{"head_dim": 128, "intermediate_size": 1344, "norm": "rmsnorm", "positions": "rope", "rope_theta": 10000.0, "parallel_block": false, "init": "trunc", "init_std_qkv": 0.0158, "init_std_up": 0.0158, "schedule": "wsd", "decay_shape": "cos", "doc_mask": true}
Each number is 200 + 20 x the weight over the matrix's rms, rounded and kept within 0 to 999. Layers, rows and columns count from 0.

# layer 2 MLP gate, 1344x512, rms 0.0937, rows 446-500, columns 128-255
184,221,202,210,197,219,207,180,223,223,180,201,212,212,184,206,203,199,208,228,199,219,213,218,207,184,211,226,215,223,213,159,207,206,202,205,222,201,233,223,211,180,214,216,185,177,213,236,162,202,196,174,249,208,188,209,212,215,180,185,203,201,193,223,182,207,210,181,223,199,172,220,192,198,205,198,230,222,186,184,227,192,173,194,180,181,193,217,235,193,204,204,237,186,211,187,200,192,175,187,178,226,184,212,218,199,201,160,171,189,201,207,244,218,197,257,212,158,215,194,176,177,182,200,197,186,206,213
206,204,188,200,171,211,215,241,216,197,188,232,172,173,215,174,198,212,199,197,176,218,203,248,183,185,178,173,229,199,197,249,227,214,195,219,179,202,185,230,210,190,181,198,225,187,239,204,210,169,180,212,219,191,224,217,197,177,186,183,221,195,187,212,164,210,180,206,200,199,202,222,207,196,215,197,206,184,204,197,226,177,145,194,227,194,186,201,198,178,192,208,148,204,187,197,209,218,185,171,213,170,241,190,192,201,166,163,211,203,191,202,192,218,194,204,210,170,212,223,221,185,227,188,182,175,179,176
175,233,187,182,203,205,213,177,200,207,156,215,197,192,216,190,198,202,218,226,180,204,179,197,209,215,201,186,198,241,206,191,191,207,232,178,192,205,191,236,203,193,202,209,190,183,222,246,217,210,183,221,206,176,230,212,242,191,200,230,230,186,232,181,221,178,218,196,180,208,185,197,205,203,212,227,180,170,161,214,236,154,157,211,232,220,191,259,205,198,191,227,163,190,226,201,176,170,264,206,180,201,167,170,225,187,188,209,176,202,239,219,177,201,180,170,200,199,215,225,203,185,167,188,195,174,177,218
195,197,192,204,156,214,187,183,198,220,212,166,222,207,197,207,209,198,193,188,195,218,221,207,192,210,203,225,214,181,163,200,174,222,190,206,207,210,182,179,149,191,188,170,200,218,233,214,229,193,198,175,228,212,197,179,224,225,204,233,209,192,220,178,217,189,231,195,205,212,188,212,221,177,175,213,224,161,222,206,195,191,200,212,203,204,178,201,206,206,228,179,222,200,198,189,199,206,190,214,192,191,194,229,157,201,162,197,197,209,218,201,204,199,206,194,167,218,193,169,205,201,188,214,213,195,179,194
207,202,168,195,238,226,168,192,207,177,193,168,173,183,204,207,175,220,185,172,211,213,194,190,195,185,213,184,214,229,196,172,230,191,217,218,168,221,189,240,186,185,230,203,216,181,186,171,227,229,245,181,214,223,209,217,179,228,200,220,218,179,222,168,192,191,224,179,200,184,204,206,197,192,187,200,197,184,211,177,208,225,206,221,207,229,195,211,148,202,204,176,208,209,232,214,221,229,193,196,180,180,193,219,201,167,203,223,205,177,201,187,214,185,219,190,208,181,200,228,186,186,243,250,200,178,207,182
217,199,199,170,218,188,181,199,222,222,210,194,201,183,243,194,195,205,175,208,197,208,216,182,177,196,224,217,196,186,187,191,162,224,218,198,177,209,185,201,221,212,207,207,236,179,194,207,213,191,210,202,204,204,205,239,229,195,237,208,177,203,215,187,193,192,204,222,193,194,197,228,235,186,231,200,223,207,212,209,215,234,207,171,185,167,217,206,202,183,193,219,204,179,178,229,216,207,179,197,196,174,203,198,200,187,231,223,203,222,195,217,200,222,182,185,195,194,173,218,178,226,207,170,199,182,212,191
195,211,215,220,195,186,170,208,176,213,238,180,218,223,202,175,211,226,241,182,194,194,214,200,188,188,207,248,210,231,218,190,169,178,176,172,188,195,196,185,199,182,178,194,211,212,171,186,202,208,203,200,189,230,185,193,239,205,222,214,212,192,181,240,205,175,223,200,206,218,198,219,189,209,201,227,204,211,217,208,238,216,188,195,196,204,238,190,201,192,198,199,216,192,217,221,160,211,181,202,206,204,218,166,229,210,164,190,182,205,200,178,186,174,233,195,176,186,203,184,185,191,199,206,220,180,202,183
204,154,179,168,182,214,178,218,176,215,207,236,205,210,188,192,200,196,206,204,193,184,196,187,232,202,206,256,202,203,214,234,195,163,212,212,230,199,189,252,200,222,181,187,180,211,218,172,196,204,217,191,224,183,198,189,208,209,194,229,192,203,180,214,186,195,231,202,210,188,225,227,208,193,176,216,200,180,176,215,178,183,195,217,197,241,175,242,212,222,195,224,203,235,193,168,208,207,201,198,203,230,212,241,191,235,211,200,184,196,215,197,214,213,195,181,236,219,210,186,215,168,174,204,209,161,214,182
216,199,147,226,188,204,186,178,203,178,182,186,205,212,183,202,206,199,187,170,190,195,229,233,175,215,194,197,209,211,122,207,166,187,197,211,191,234,183,190,223,220,193,193,208,167,180,246,192,172,204,170,205,178,187,195,200,220,211,193,215,200,211,185,195,207,241,229,172,194,203,187,240,201,191,162,178,215,207,202,200,184,203,197,191,169,237,186,213,185,238,198,248,215,181,195,235,168,246,214,186,210,184,196,205,167,196,205,148,181,226,192,178,194,195,211,222,201,165,202,179,200,180,180,187,180,211,238
198,208,217,184,196,193,184,174,208,187,230,228,167,188,220,198,212,186,185,229,227,236,217,200,175,138,175,200,209,198,208,173,183,199,204,163,203,197,213,158,172,223,216,244,215,190,227,180,229,220,205,222,218,236,197,185,213,183,175,203,188,200,168,204,177,221,207,228,213,165,213,207,166,173,216,194,190,193,196,209,193,171,153,191,219,191,223,192,193,213,230,231,163,235,194,217,201,205,223,223,214,164,195,193,221,215,208,223,213,202,193,200,182,204,202,173,183,174,203,194,200,229,199,202,195,213,217,195
213,231,149,179,156,197,216,153,221,200,182,191,192,208,236,214,213,202,210,205,192,215,194,201,221,234,201,189,182,223,180,197,193,196,194,205,157,184,195,214,207,165,187,198,199,201,205,238,171,183,194,196,193,204,242,202,197,189,216,226,198,203,194,178,207,216,173,161,215,204,189,194,197,213,163,192,217,218,209,185,205,215,195,176,239,245,176,204,211,191,228,169,188,185,194,217,201,206,178,198,173,215,211,177,200,185,223,202,210,207,208,204,253,198,202,187,224,200,189,182,184,169,209,179,179,190,228,208
214,200,201,189,216,182,203,206,176,205,208,198,241,201,184,213,244,186,210,208,192,198,187,197,199,214,179,193,184,195,189,216,185,191,190,170,234,200,236,222,190,179,223,176,213,200,200,238,223,247,188,201,214,196,203,172,204,207,178,172,217,192,149,190,176,169,184,191,217,174,236,194,202,221,212,218,174,193,185,218,220,193,174,237,179,211,204,202,216,209,227,216,230,217,178,208,175,191,230,175,167,220,245,210,234,191,189,222,170,225,204,204,217,207,191,184,193,220,197,176,206,199,191,220,193,211,196,210
167,194,199,177,169,220,223,221,197,181,204,199,232,218,229,203,195,221,241,185,199,186,184,226,200,188,212,219,236,212,216,224,213,203,201,158,192,215,171,207,197,196,180,189,206,177,215,191,211,189,194,196,198,212,175,210,234,166,165,215,197,221,206,213,184,194,241,207,205,204,235,245,190,180,194,219,236,222,194,193,194,176,221,224,228,203,219,201,195,215,194,190,205,224,212,227,207,227,187,203,187,224,165,198,195,222,214,239,200,197,165,215,220,172,181,200,193,227,194,186,233,210,166,189,180,239,177,202
175,250,199,218,203,206,162,211,203,177,209,171,194,216,154,215,188,215,216,197,189,205,224,188,216,203,173,182,140,220,214,189,245,225,222,211,193,162,184,198,211,204,186,197,206,215,150,198,222,198,227,204,150,206,205,164,192,189,195,215,169,203,209,199,206,207,221,226,217,198,184,181,197,225,194,214,175,215,185,219,200,208,220,171,184,173,214,181,211,180,209,206,178,204,173,224,185,179,217,193,176,185,199,199,194,223,203,172,219,174,235,205,192,203,221,177,196,163,221,196,244,220,234,200,173,244,180,187
208,200,178,213,229,192,216,237,152,203,209,233,216,176,187,219,247,197,199,171,217,221,191,230,182,217,185,196,180,223,210,198,220,206,201,187,188,217,193,188,193,218,188,172,218,218,198,204,237,197,204,184,230,181,124,176,180,225,197,185,203,183,203,196,226,213,209,234,208,190,212,228,204,210,184,210,175,211,183,211,221,176,204,204,198,165,203,184,224,206,180,186,215,199,214,210,212,215,183,152,187,217,197,215,187,221,214,185,188,161,216,163,198,181,185,218,208,155,201,224,190,176,206,212,211,175,219,207
214,173,211,198,240,216,220,208,207,172,201,184,183,174,185,217,187,198,197,210,176,185,191,211,195,171,210,190,212,185,220,183,221,196,195,223,206,161,228,193,220,187,195,192,187,181,215,246,217,246,208,225,219,214,192,191,192,206,241,215,181,168,204,195,167,183,199,190,216,178,190,199,197,206,151,207,181,218,182,200,204,178,187,197,222,199,202,183,202,194,161,164,195,184,192,229,188,198,211,237,192,242,193,183,203,176,207,156,184,198,204,192,223,178,193,181,195,190,166,199,174,208,219,174,193,189,216,193
223,226,225,208,168,251,197,215,201,228,159,181,195,194,188,159,176,199,219,169,188,151,178,199,206,211,200,214,192,223,205,211,228,190,213,182,163,184,202,196,205,233,194,209,241,208,218,212,204,191,196,186,181,204,205,174,205,170,156,187,222,165,217,198,223,215,177,193,200,172,220,213,168,187,209,206,215,219,180,198,209,208,207,178,200,157,232,185,164,199,211,231,208,212,153,213,268,220,154,208,186,222,192,196,200,179,198,189,178,215,223,215,165,160,163,195,186,209,157,158,212,214,173,198,233,192,205,236
190,188,211,189,216,193,179,158,192,189,210,195,179,220,179,218,181,194,224,211,175,194,226,208,210,200,214,211,206,226,198,216,240,182,222,189,222,166,210,230,224,213,161,175,199,211,212,197,217,235,170,154,202,167,232,196,163,192,183,205,191,197,201,250,194,201,218,195,180,199,191,208,217,177,220,221,199,196,209,181,198,232,222,189,193,239,161,220,197,221,199,204,256,168,225,159,253,166,245,228,194,195,210,177,220,194,212,225,209,204,201,207,207,203,202,160,185,179,209,188,164,205,192,192,211,223,196,207
171,225,184,209,176,225,194,181,207,213,197,219,214,229,188,189,195,179,228,162,207,181,211,194,187,212,194,216,218,220,218,190,171,250,211,207,194,226,197,218,174,219,182,200,210,206,230,192,178,200,194,205,185,236,213,206,218,188,190,148,199,206,245,193,168,203,200,154,224,199,186,203,182,200,237,203,195,230,192,181,220,190,182,209,195,196,205,155,255,191,181,211,195,201,197,193,221,204,206,197,154,218,206,197,199,167,183,182,190,213,209,189,214,241,196,169,170,210,215,204,193,218,206,201,208,196,185,219
180,183,231,188,183,195,184,171,183,204,245,155,189,217,176,215,205,200,183,254,187,191,196,212,188,207,189,197,226,205,210,194,208,201,180,180,181,173,239,205,184,187,209,154,208,209,198,218,193,175,222,206,200,212,206,217,207,156,175,176,208,169,203,179,186,207,191,198,188,193,211,233,178,214,170,185,210,185,183,208,186,206,170,221,198,172,204,210,193,217,229,183,219,185,175,217,198,175,200,203,188,216,238,177,219,237,193,169,191,202,231,201,189,208,207,190,227,167,200,178,168,219,181,187,190,223,183,173
222,177,213,251,191,188,212,201,193,180,194,208,197,204,242,206,184,186,218,221,182,198,191,222,201,223,171,183,199,239,176,221,208,193,173,230,241,227,203,191,194,191,225,197,212,222,191,174,213,199,211,193,187,225,205,218,190,206,197,168,175,183,213,223,190,190,200,180,241,194,194,190,187,168,180,228,215,195,183,218,246,216,184,207,169,202,215,197,174,205,173,180,200,182,227,178,189,196,173,198,182,215,183,204,176,177,187,230,214,210,222,185,203,199,204,214,167,200,194,193,212,190,189,210,176,198,173,220
154,170,192,200,179,220,190,186,204,188,187,165,180,189,189,222,225,179,211,234,211,199,223,164,220,204,180,205,198,193,191,223,214,200,234,239,193,215,193,229,195,175,196,198,190,191,210,203,196,177,199,189,204,186,221,175,180,230,202,201,191,224,217,216,235,195,183,233,200,209,201,218,195,198,204,199,188,171,203,189,210,179,214,206,221,190,235,233,171,233,194,207,170,201,196,198,219,217,221,218,175,165,194,177,188,215,214,222,225,208,172,182,159,216,197,184,210,221,245,166,186,238,129,216,225,220,213,187
193,209,206,188,188,208,216,220,165,221,180,203,193,228,218,178,187,182,209,174,203,222,223,190,195,227,219,195,205,225,195,211,203,197,152,209,199,172,191,201,159,222,193,168,210,189,181,194,187,186,177,203,222,245,202,204,173,228,228,234,189,204,210,226,198,207,190,169,201,182,197,171,156,186,218,221,269,214,165,183,191,176,212,232,199,204,204,188,192,206,199,181,246,239,199,222,176,204,175,186,210,186,213,229,172,181,180,178,234,189,217,169,196,207,197,214,221,193,192,196,168,197,192,220,206,186,195,204
148,171,228,203,200,208,217,209,187,200,186,184,230,228,207,195,171,210,229,246,208,227,225,174,178,191,184,200,200,188,207,241,218,217,184,218,230,215,199,204,209,186,197,167,200,224,254,217,180,196,223,221,217,193,188,211,210,190,178,217,173,200,212,186,208,208,198,225,168,197,200,169,190,208,216,167,206,206,225,163,200,192,234,197,179,210,190,140,177,220,213,205,201,211,217,208,200,209,208,187,174,189,207,182,203,219,197,211,175,204,196,202,215,243,212,175,219,176,196,194,177,226,189,215,185,208,213,213
183,236,205,185,229,237,193,186,180,192,171,189,236,197,242,210,198,195,202,194,223,195,192,205,221,191,213,193,193,205,195,194,172,220,178,171,200,202,198,180,182,212,176,228,213,228,232,191,192,199,240,187,229,203,183,235,214,170,198,189,207,178,208,195,241,212,166,176,194,188,205,219,202,189,226,152,196,190,206,211,176,176,227,189,169,198,232,241,218,210,233,158,208,171,224,200,198,169,192,208,170,192,167,202,215,161,194,207,190,175,204,189,194,226,202,197,214,187,190,192,204,195,170,232,212,186,185,223
188,225,165,208,191,227,187,195,185,164,214,186,159,216,198,154,184,188,227,170,210,186,177,207,188,205,214,158,171,220,187,236,228,213,203,191,227,213,197,192,195,230,220,203,214,238,205,209,231,201,205,202,242,195,178,254,153,180,197,192,183,212,245,195,199,221,195,211,188,198,168,202,177,211,205,185,208,194,185,217,196,187,205,184,175,212,215,210,183,236,180,225,224,219,207,214,193,195,216,205,239,207,194,223,228,221,236,202,194,238,210,182,160,172,219,211,206,199,214,227,196,201,205,171,214,231,197,188
195,219,175,194,212,215,206,217,196,208,214,207,200,212,225,160,178,200,222,204,189,147,190,186,222,193,222,211,132,200,191,159,204,210,207,228,180,228,220,210,190,190,215,222,220,184,207,201,194,185,222,229,184,160,202,211,196,212,197,169,206,187,184,217,183,182,226,204,246,197,190,209,194,197,211,186,201,192,219,186,210,177,164,192,212,214,198,210,154,199,209,208,197,247,206,229,213,240,222,209,218,184,181,201,201,189,186,195,207,194,185,193,198,180,166,173,178,200,226,201,186,221,185,227,190,194,207,190
213,146,221,191,223,211,179,175,179,212,181,218,194,217,174,209,186,185,192,217,205,225,185,203,151,219,211,196,239,184,187,185,199,198,185,220,220,213,212,191,192,158,224,200,198,226,216,187,212,177,157,209,213,158,161,189,199,236,231,201,204,180,204,196,226,224,209,223,205,221,200,168,219,207,207,186,191,206,203,171,192,199,187,238,205,133,222,173,210,170,244,185,206,207,230,204,161,211,230,228,197,188,179,189,213,232,201,204,163,225,182,171,226,213,196,161,179,204,200,208,184,249,214,186,180,228,241,230
221,193,178,216,216,205,214,209,204,166,216,197,196,197,203,157,219,202,176,211,192,230,218,217,218,203,213,191,185,180,212,208,197,223,221,159,227,248,200,186,169,217,206,169,199,189,168,197,196,196,196,183,185,178,198,194,167,215,208,199,215,191,193,232,211,214,214,186,177,212,217,206,189,245,249,220,207,226,198,198,222,205,203,173,150,241,188,215,236,246,202,188,208,197,206,203,184,182,207,202,210,252,226,215,191,180,207,199,142,217,185,248,198,220,168,228,212,227,191,203,189,217,164,205,156,172,222,244
259,189,215,225,199,216,188,200,220,185,168,214,212,186,214,237,186,204,210,199,202,199,192,206,208,184,201,234,215,240,235,231,202,201,237,210,174,191,214,246,201,203,213,205,202,197,184,219,196,193,226,183,207,185,171,208,207,206,186,196,191,205,189,217,201,200,208,227,168,169,178,203,232,196,208,197,195,204,171,199,210,200,209,202,186,204,200,223,211,203,215,207,237,209,199,183,200,195,216,197,212,170,206,169,194,220,229,187,212,193,192,211,221,226,156,177,212,186,207,218,230,226,187,198,196,215,165,205
197,195,203,219,167,239,172,195,209,212,192,203,204,207,201,188,231,182,170,209,208,202,213,211,164,175,228,209,159,166,209,224,204,193,171,216,175,208,187,195,183,196,210,217,208,188,225,223,229,221,220,203,206,194,197,208,201,225,176,178,230,162,206,214,160,231,189,219,179,179,182,176,174,223,196,216,202,221,174,152,222,213,180,192,185,190,196,206,225,252,210,221,224,203,150,201,219,218,196,204,184,214,175,227,169,192,198,223,241,195,195,202,195,205,174,212,228,204,193,178,213,201,222,214,195,186,183,203
187,231,149,217,204,209,198,227,186,229,196,167,235,214,188,192,170,209,226,201,172,170,190,200,204,194,221,217,186,216,204,214,203,213,205,194,210,161,244,177,221,177,199,216,185,185,221,214,203,217,203,217,235,176,159,218,161,190,173,167,212,222,196,223,230,161,199,225,194,178,197,199,240,187,196,213,186,215,207,188,218,151,203,198,171,178,191,180,213,179,195,164,200,185,215,202,180,238,179,205,229,206,175,211,199,192,226,213,205,183,226,170,216,217,204,192,194,211,177,212,172,204,166,178,213,190,208,157
237,207,206,176,196,190,223,237,202,218,227,193,225,224,211,202,227,211,250,212,166,215,211,181,189,218,182,205,194,197,194,197,204,227,163,194,183,227,203,221,163,195,193,241,184,240,207,237,212,218,189,192,162,209,210,227,195,163,171,186,255,218,202,217,201,200,218,181,210,158,192,191,158,190,216,195,225,183,163,210,195,215,175,225,213,212,248,175,188,212,203,217,216,198,206,165,196,177,223,207,157,178,210,190,205,204,147,176,215,213,214,189,186,205,177,208,192,210,205,209,206,204,234,218,236,222,222,241
213,185,239,206,212,207,183,215,183,216,174,219,200,184,193,221,216,204,235,185,242,171,172,201,216,216,222,203,234,233,203,185,207,189,178,197,192,219,213,148,194,222,188,210,182,226,211,227,246,184,189,173,182,218,180,168,200,188,220,198,192,217,204,206,241,191,215,207,180,189,208,174,179,216,202,227,185,202,186,197,182,191,196,194,212,207,220,202,181,180,175,185,228,195,232,238,152,165,209,153,244,201,195,215,200,203,156,167,242,195,180,196,184,166,205,198,238,206,195,225,187,187,169,195,207,205,212,198
208,220,162,199,226,239,236,204,178,169,221,170,195,159,179,238,192,187,168,195,197,231,192,192,192,234,220,185,203,178,233,192,160,198,209,216,220,195,189,201,180,190,223,230,203,185,157,183,220,175,194,202,202,230,178,215,189,227,201,212,205,234,204,190,167,194,243,187,250,203,218,207,187,225,210,178,186,169,179,181,224,179,195,209,201,210,190,193,231,204,170,212,195,191,199,187,148,179,203,230,185,216,225,209,259,234,185,201,202,195,193,263,187,200,146,199,215,202,201,202,179,170,209,194,184,217,212,218
195,200,220,214,171,204,216,209,188,211,194,219,156,214,211,212,189,203,213,215,194,224,220,235,208,180,233,172,212,263,217,166,212,213,256,242,186,182,200,219,163,222,192,223,195,215,215,172,188,179,173,199,184,200,193,194,214,165,173,148,164,172,225,212,205,224,221,155,192,190,201,182,189,175,201,185,180,200,203,206,229,188,219,185,185,200,196,239,192,193,191,199,240,204,218,204,202,194,177,157,192,206,194,188,188,178,242,212,200,191,204,195,225,204,200,190,233,194,208,224,222,224,166,233,214,177,210,213
228,213,189,195,231,217,178,152,200,207,199,238,193,203,187,161,180,199,189,194,224,192,209,227,186,191,206,211,199,234,169,191,196,205,197,229,209,229,212,190,187,188,193,174,220,166,228,211,217,213,196,176,203,174,183,213,223,217,226,171,221,195,198,186,176,196,231,210,187,192,206,210,221,155,169,217,194,170,198,176,172,200,194,186,209,188,184,176,224,223,229,191,183,201,249,173,210,200,178,184,235,201,199,203,191,205,183,192,211,155,233,165,224,185,208,200,231,221,192,229,182,189,155,208,209,209,199,218
197,197,198,206,219,198,190,192,175,187,180,197,214,215,199,215,168,211,225,226,235,248,212,207,171,196,192,193,198,206,197,191,205,253,190,222,177,208,244,243,183,223,199,204,180,188,192,193,223,189,213,186,180,191,219,197,195,192,189,213,184,199,191,218,227,229,177,181,182,186,199,245,211,186,197,208,216,221,170,197,209,145,232,185,195,212,193,217,150,219,211,224,235,240,218,164,223,218,210,221,186,211,182,204,227,202,190,201,189,214,220,178,197,197,170,226,175,206,209,191,196,232,228,245,218,208,213,214
205,209,235,192,213,214,188,182,199,160,188,183,229,190,174,215,173,211,215,186,194,214,192,193,202,213,203,186,241,210,188,163,222,237,204,181,230,173,173,168,210,201,189,184,198,239,183,180,214,189,196,217,203,227,192,174,196,152,186,230,190,194,203,184,200,241,234,235,206,209,206,184,202,189,233,203,214,186,230,188,204,202,186,235,198,202,204,180,165,205,225,212,215,195,196,145,215,168,227,203,221,173,184,200,257,188,193,159,201,192,194,186,193,234,196,193,211,187,226,197,200,185,192,188,215,242,189,207
213,189,192,204,227,186,220,206,220,157,196,212,163,159,157,198,220,166,203,200,182,183,191,257,210,190,228,210,193,197,182,170,199,225,166,189,233,201,188,207,162,208,234,228,180,189,194,198,220,203,184,189,199,165,185,193,218,210,216,185,192,213,215,197,202,213,233,198,191,200,227,169,204,203,204,134,204,190,170,189,209,196,173,203,218,215,205,164,199,174,185,218,217,204,197,203,202,190,187,202,233,177,211,183,234,201,242,208,174,199,213,162,195,194,203,213,222,190,198,216,205,175,192,163,213,212,195,196
187,237,171,201,227,187,202,181,228,179,162,239,224,186,174,217,259,170,192,192,180,214,210,237,212,211,201,203,238,179,204,213,214,217,205,219,189,204,179,231,228,211,249,226,236,235,200,209,200,180,206,202,188,225,214,176,212,200,244,191,203,182,234,203,203,220,207,199,174,212,209,206,188,209,189,217,186,204,184,182,220,209,229,204,233,191,230,185,221,226,184,229,228,213,236,230,180,217,222,208,203,207,189,209,197,226,166,193,190,181,187,197,207,248,204,178,214,191,180,168,195,210,224,221,188,200,176,210
196,187,200,215,190,193,209,188,211,218,220,186,183,205,176,218,161,200,140,210,191,212,230,211,197,224,184,202,173,216,184,195,180,206,204,210,203,203,175,215,226,223,201,188,198,198,165,176,217,211,198,216,181,218,191,200,193,194,209,218,188,173,216,201,207,182,188,202,220,192,199,206,182,204,188,224,182,210,221,174,192,195,171,233,188,206,202,218,189,231,225,220,189,175,160,226,204,174,217,194,186,219,187,221,214,185,180,183,212,248,145,165,195,196,220,227,185,215,166,202,205,199,182,208,217,192,183,192
186,192,178,224,199,198,172,185,225,181,217,177,137,205,218,192,227,190,180,202,178,209,180,185,193,177,199,208,221,225,198,225,192,234,206,186,165,204,220,203,201,213,200,207,225,204,192,179,196,229,181,260,175,221,225,181,197,168,216,189,249,206,204,172,211,204,169,226,198,207,203,205,210,198,207,238,213,235,180,181,216,205,202,232,205,206,225,203,216,201,223,177,225,171,201,211,210,211,206,203,189,170,190,192,190,187,211,196,223,199,172,167,204,226,218,207,198,185,193,193,222,163,211,182,211,213,190,198
212,188,238,184,206,187,209,208,211,206,197,176,186,196,185,249,209,197,227,197,195,207,194,178,223,216,219,194,219,234,169,191,193,205,169,200,166,209,207,178,181,185,151,220,179,207,199,228,241,195,158,173,189,212,165,173,207,195,216,193,196,242,189,193,203,212,204,191,196,188,211,199,210,190,189,258,223,216,222,222,227,205,225,196,195,215,206,214,199,176,187,169,146,176,213,217,196,219,257,241,197,199,229,214,224,186,201,199,174,206,218,208,239,168,211,180,199,222,203,188,185,227,174,218,156,184,208,163
195,198,173,163,207,191,174,207,214,210,171,206,193,222,186,228,181,197,216,186,237,237,216,187,188,218,211,154,210,201,193,161,222,215,165,217,226,213,190,191,188,182,181,202,211,213,182,189,192,204,217,210,167,223,201,202,217,187,214,193,189,213,228,229,172,171,162,195,201,182,168,162,221,187,166,210,197,190,185,221,194,181,183,202,191,170,201,190,198,206,203,210,183,181,196,225,207,209,198,224,239,174,192,211,172,187,182,191,179,242,169,199,175,217,200,205,133,221,242,202,208,210,198,247,208,185,233,205
204,232,186,207,165,230,184,200,172,185,190,215,188,196,224,208,189,181,172,202,157,217,218,167,210,210,217,177,176,179,201,227,173,194,178,204,218,176,184,189,239,187,232,168,199,209,198,205,211,156,201,170,213,194,192,218,204,186,169,198,124,250,229,186,161,195,187,228,175,197,210,177,201,167,214,178,208,180,222,191,151,210,174,242,210,181,208,216,170,197,225,221,204,176,166,207,178,263,189,207,195,180,204,198,200,159,219,207,162,161,207,206,189,198,194,195,193,176,222,205,186,239,193,206,217,198,166,188
201,205,195,213,246,185,225,237,213,196,220,189,172,203,208,219,202,162,180,178,203,220,259,174,174,198,189,225,177,166,199,182,227,203,208,192,215,240,180,221,187,190,213,226,202,204,208,209,210,196,198,205,228,157,201,171,181,200,215,177,175,190,223,226,203,229,185,190,210,190,194,167,190,202,215,226,198,203,197,182,211,233,200,203,179,173,218,181,213,204,202,154,226,195,188,201,222,172,195,166,243,197,206,182,182,219,204,206,195,217,191,199,222,214,225,190,214,182,193,206,183,213,195,242,200,193,207,191
206,213,229,189,191,198,208,195,213,226,195,190,213,215,161,180,213,207,188,181,203,178,195,209,154,173,178,185,143,210,151,195,183,208,221,231,207,190,224,252,201,228,204,187,229,198,210,175,205,187,165,218,201,182,207,184,191,192,210,185,221,202,227,202,212,185,235,217,217,171,199,225,182,202,191,219,170,224,216,214,200,194,180,209,218,219,242,190,212,216,190,207,230,187,172,192,236,205,222,236,201,205,197,188,217,199,193,171,209,201,183,221,221,164,219,191,177,193,187,172,191,256,202,190,213,192,239,191
214,175,200,186,187,230,221,199,185,207,193,202,183,200,199,211,200,205,238,209,155,203,166,192,170,200,210,244,199,227,195,155,201,200,215,214,193,235,181,234,226,206,188,233,218,179,198,214,194,187,208,199,195,184,226,209,212,223,200,204,210,175,186,205,208,175,219,201,195,207,143,221,167,219,238,214,189,207,224,165,188,202,195,206,234,203,222,200,201,197,173,180,184,210,214,200,189,224,256,235,188,213,178,197,204,152,223,241,192,164,215,198,189,206,213,225,179,194,193,198,225,205,185,195,179,189,198,216
219,206,216,193,204,220,205,204,209,233,167,187,203,202,184,213,241,208,189,193,210,222,213,213,227,196,204,199,197,220,193,219,224,196,205,203,191,213,195,197,195,193,179,173,242,183,202,196,188,188,171,199,205,186,162,200,220,161,230,198,184,159,203,184,215,227,199,199,188,154,169,211,157,200,205,242,225,230,177,196,206,214,210,197,182,222,201,209,200,206,219,208,242,187,182,211,247,188,216,268,200,205,201,169,213,199,205,205,209,186,211,223,189,196,179,204,185,215,219,204,228,172,184,218,227,188,193,195
204,186,177,209,196,221,224,231,222,203,199,186,229,186,208,206,197,220,204,198,190,202,229,213,199,210,195,200,187,180,226,214,200,158,203,196,183,209,217,193,209,199,220,223,210,191,168,197,149,204,157,174,193,174,245,196,200,185,203,168,179,186,198,195,213,178,209,207,213,207,169,220,178,233,182,195,178,173,170,181,176,211,193,219,198,220,220,211,187,188,156,188,157,193,232,167,227,195,205,196,166,184,203,213,177,181,193,238,182,204,204,228,181,238,207,184,229,227,196,213,197,211,166,176,211,176,200,202
190,237,222,229,207,209,167,189,182,181,177,200,178,189,209,175,203,213,220,179,215,235,184,212,223,175,222,206,190,205,209,219,160,193,198,207,195,189,181,154,188,215,190,189,226,230,200,211,230,223,206,202,231,196,201,203,180,197,183,177,160,193,199,186,209,179,197,182,202,214,194,188,226,174,206,168,198,217,190,181,229,210,193,235,193,210,202,252,197,219,205,163,185,204,180,181,177,198,126,197,185,211,217,214,183,183,203,205,216,186,191,181,195,216,172,215,201,222,190,203,184,195,202,219,179,177,146,230
214,192,194,214,227,209,184,209,211,188,207,198,204,206,208,186,212,227,200,179,213,207,226,173,220,200,213,185,185,174,157,203,187,206,200,204,201,185,198,209,195,205,225,213,200,220,192,194,172,204,169,213,196,184,202,209,183,199,191,191,198,223,210,214,155,170,206,187,197,205,202,175,195,221,186,163,169,199,197,195,198,194,186,225,204,197,206,202,195,219,177,200,193,218,221,203,196,209,213,220,209,190,209,144,187,207,191,211,192,211,155,193,194,182,187,171,195,174,187,197,202,206,188,183,190,187,207,207
170,193,208,173,190,197,228,229,225,187,209,206,192,227,178,211,235,197,243,200,155,190,206,160,162,220,214,237,228,186,188,199,193,167,211,227,215,218,242,218,198,211,222,165,203,179,211,198,232,213,208,213,177,182,215,186,188,179,174,212,192,225,237,207,201,196,168,212,226,201,185,183,198,217,193,227,199,212,124,205,201,197,193,199,230,201,224,219,210,185,180,250,178,196,224,194,203,208,200,178,188,218,189,210,159,223,201,205,160,188,176,188,161,213,183,211,212,190,164,180,166,231,198,236,219,192,198,201
222,223,202,180,234,192,197,197,161,198,223,190,187,225,207,217,189,239,232,177,191,209,198,152,176,208,205,252,224,205,209,192,211,211,232,200,203,221,190,209,178,168,175,203,206,227,189,185,198,213,191,195,210,201,190,185,265,199,200,195,217,177,179,169,170,174,179,247,246,176,186,177,202,193,211,181,169,191,194,229,274,166,197,171,202,172,178,197,191,163,212,220,228,220,177,195,198,211,197,198,171,225,210,201,181,198,191,196,218,225,231,181,199,210,163,207,209,218,211,197,179,198,182,143,237,208,189,170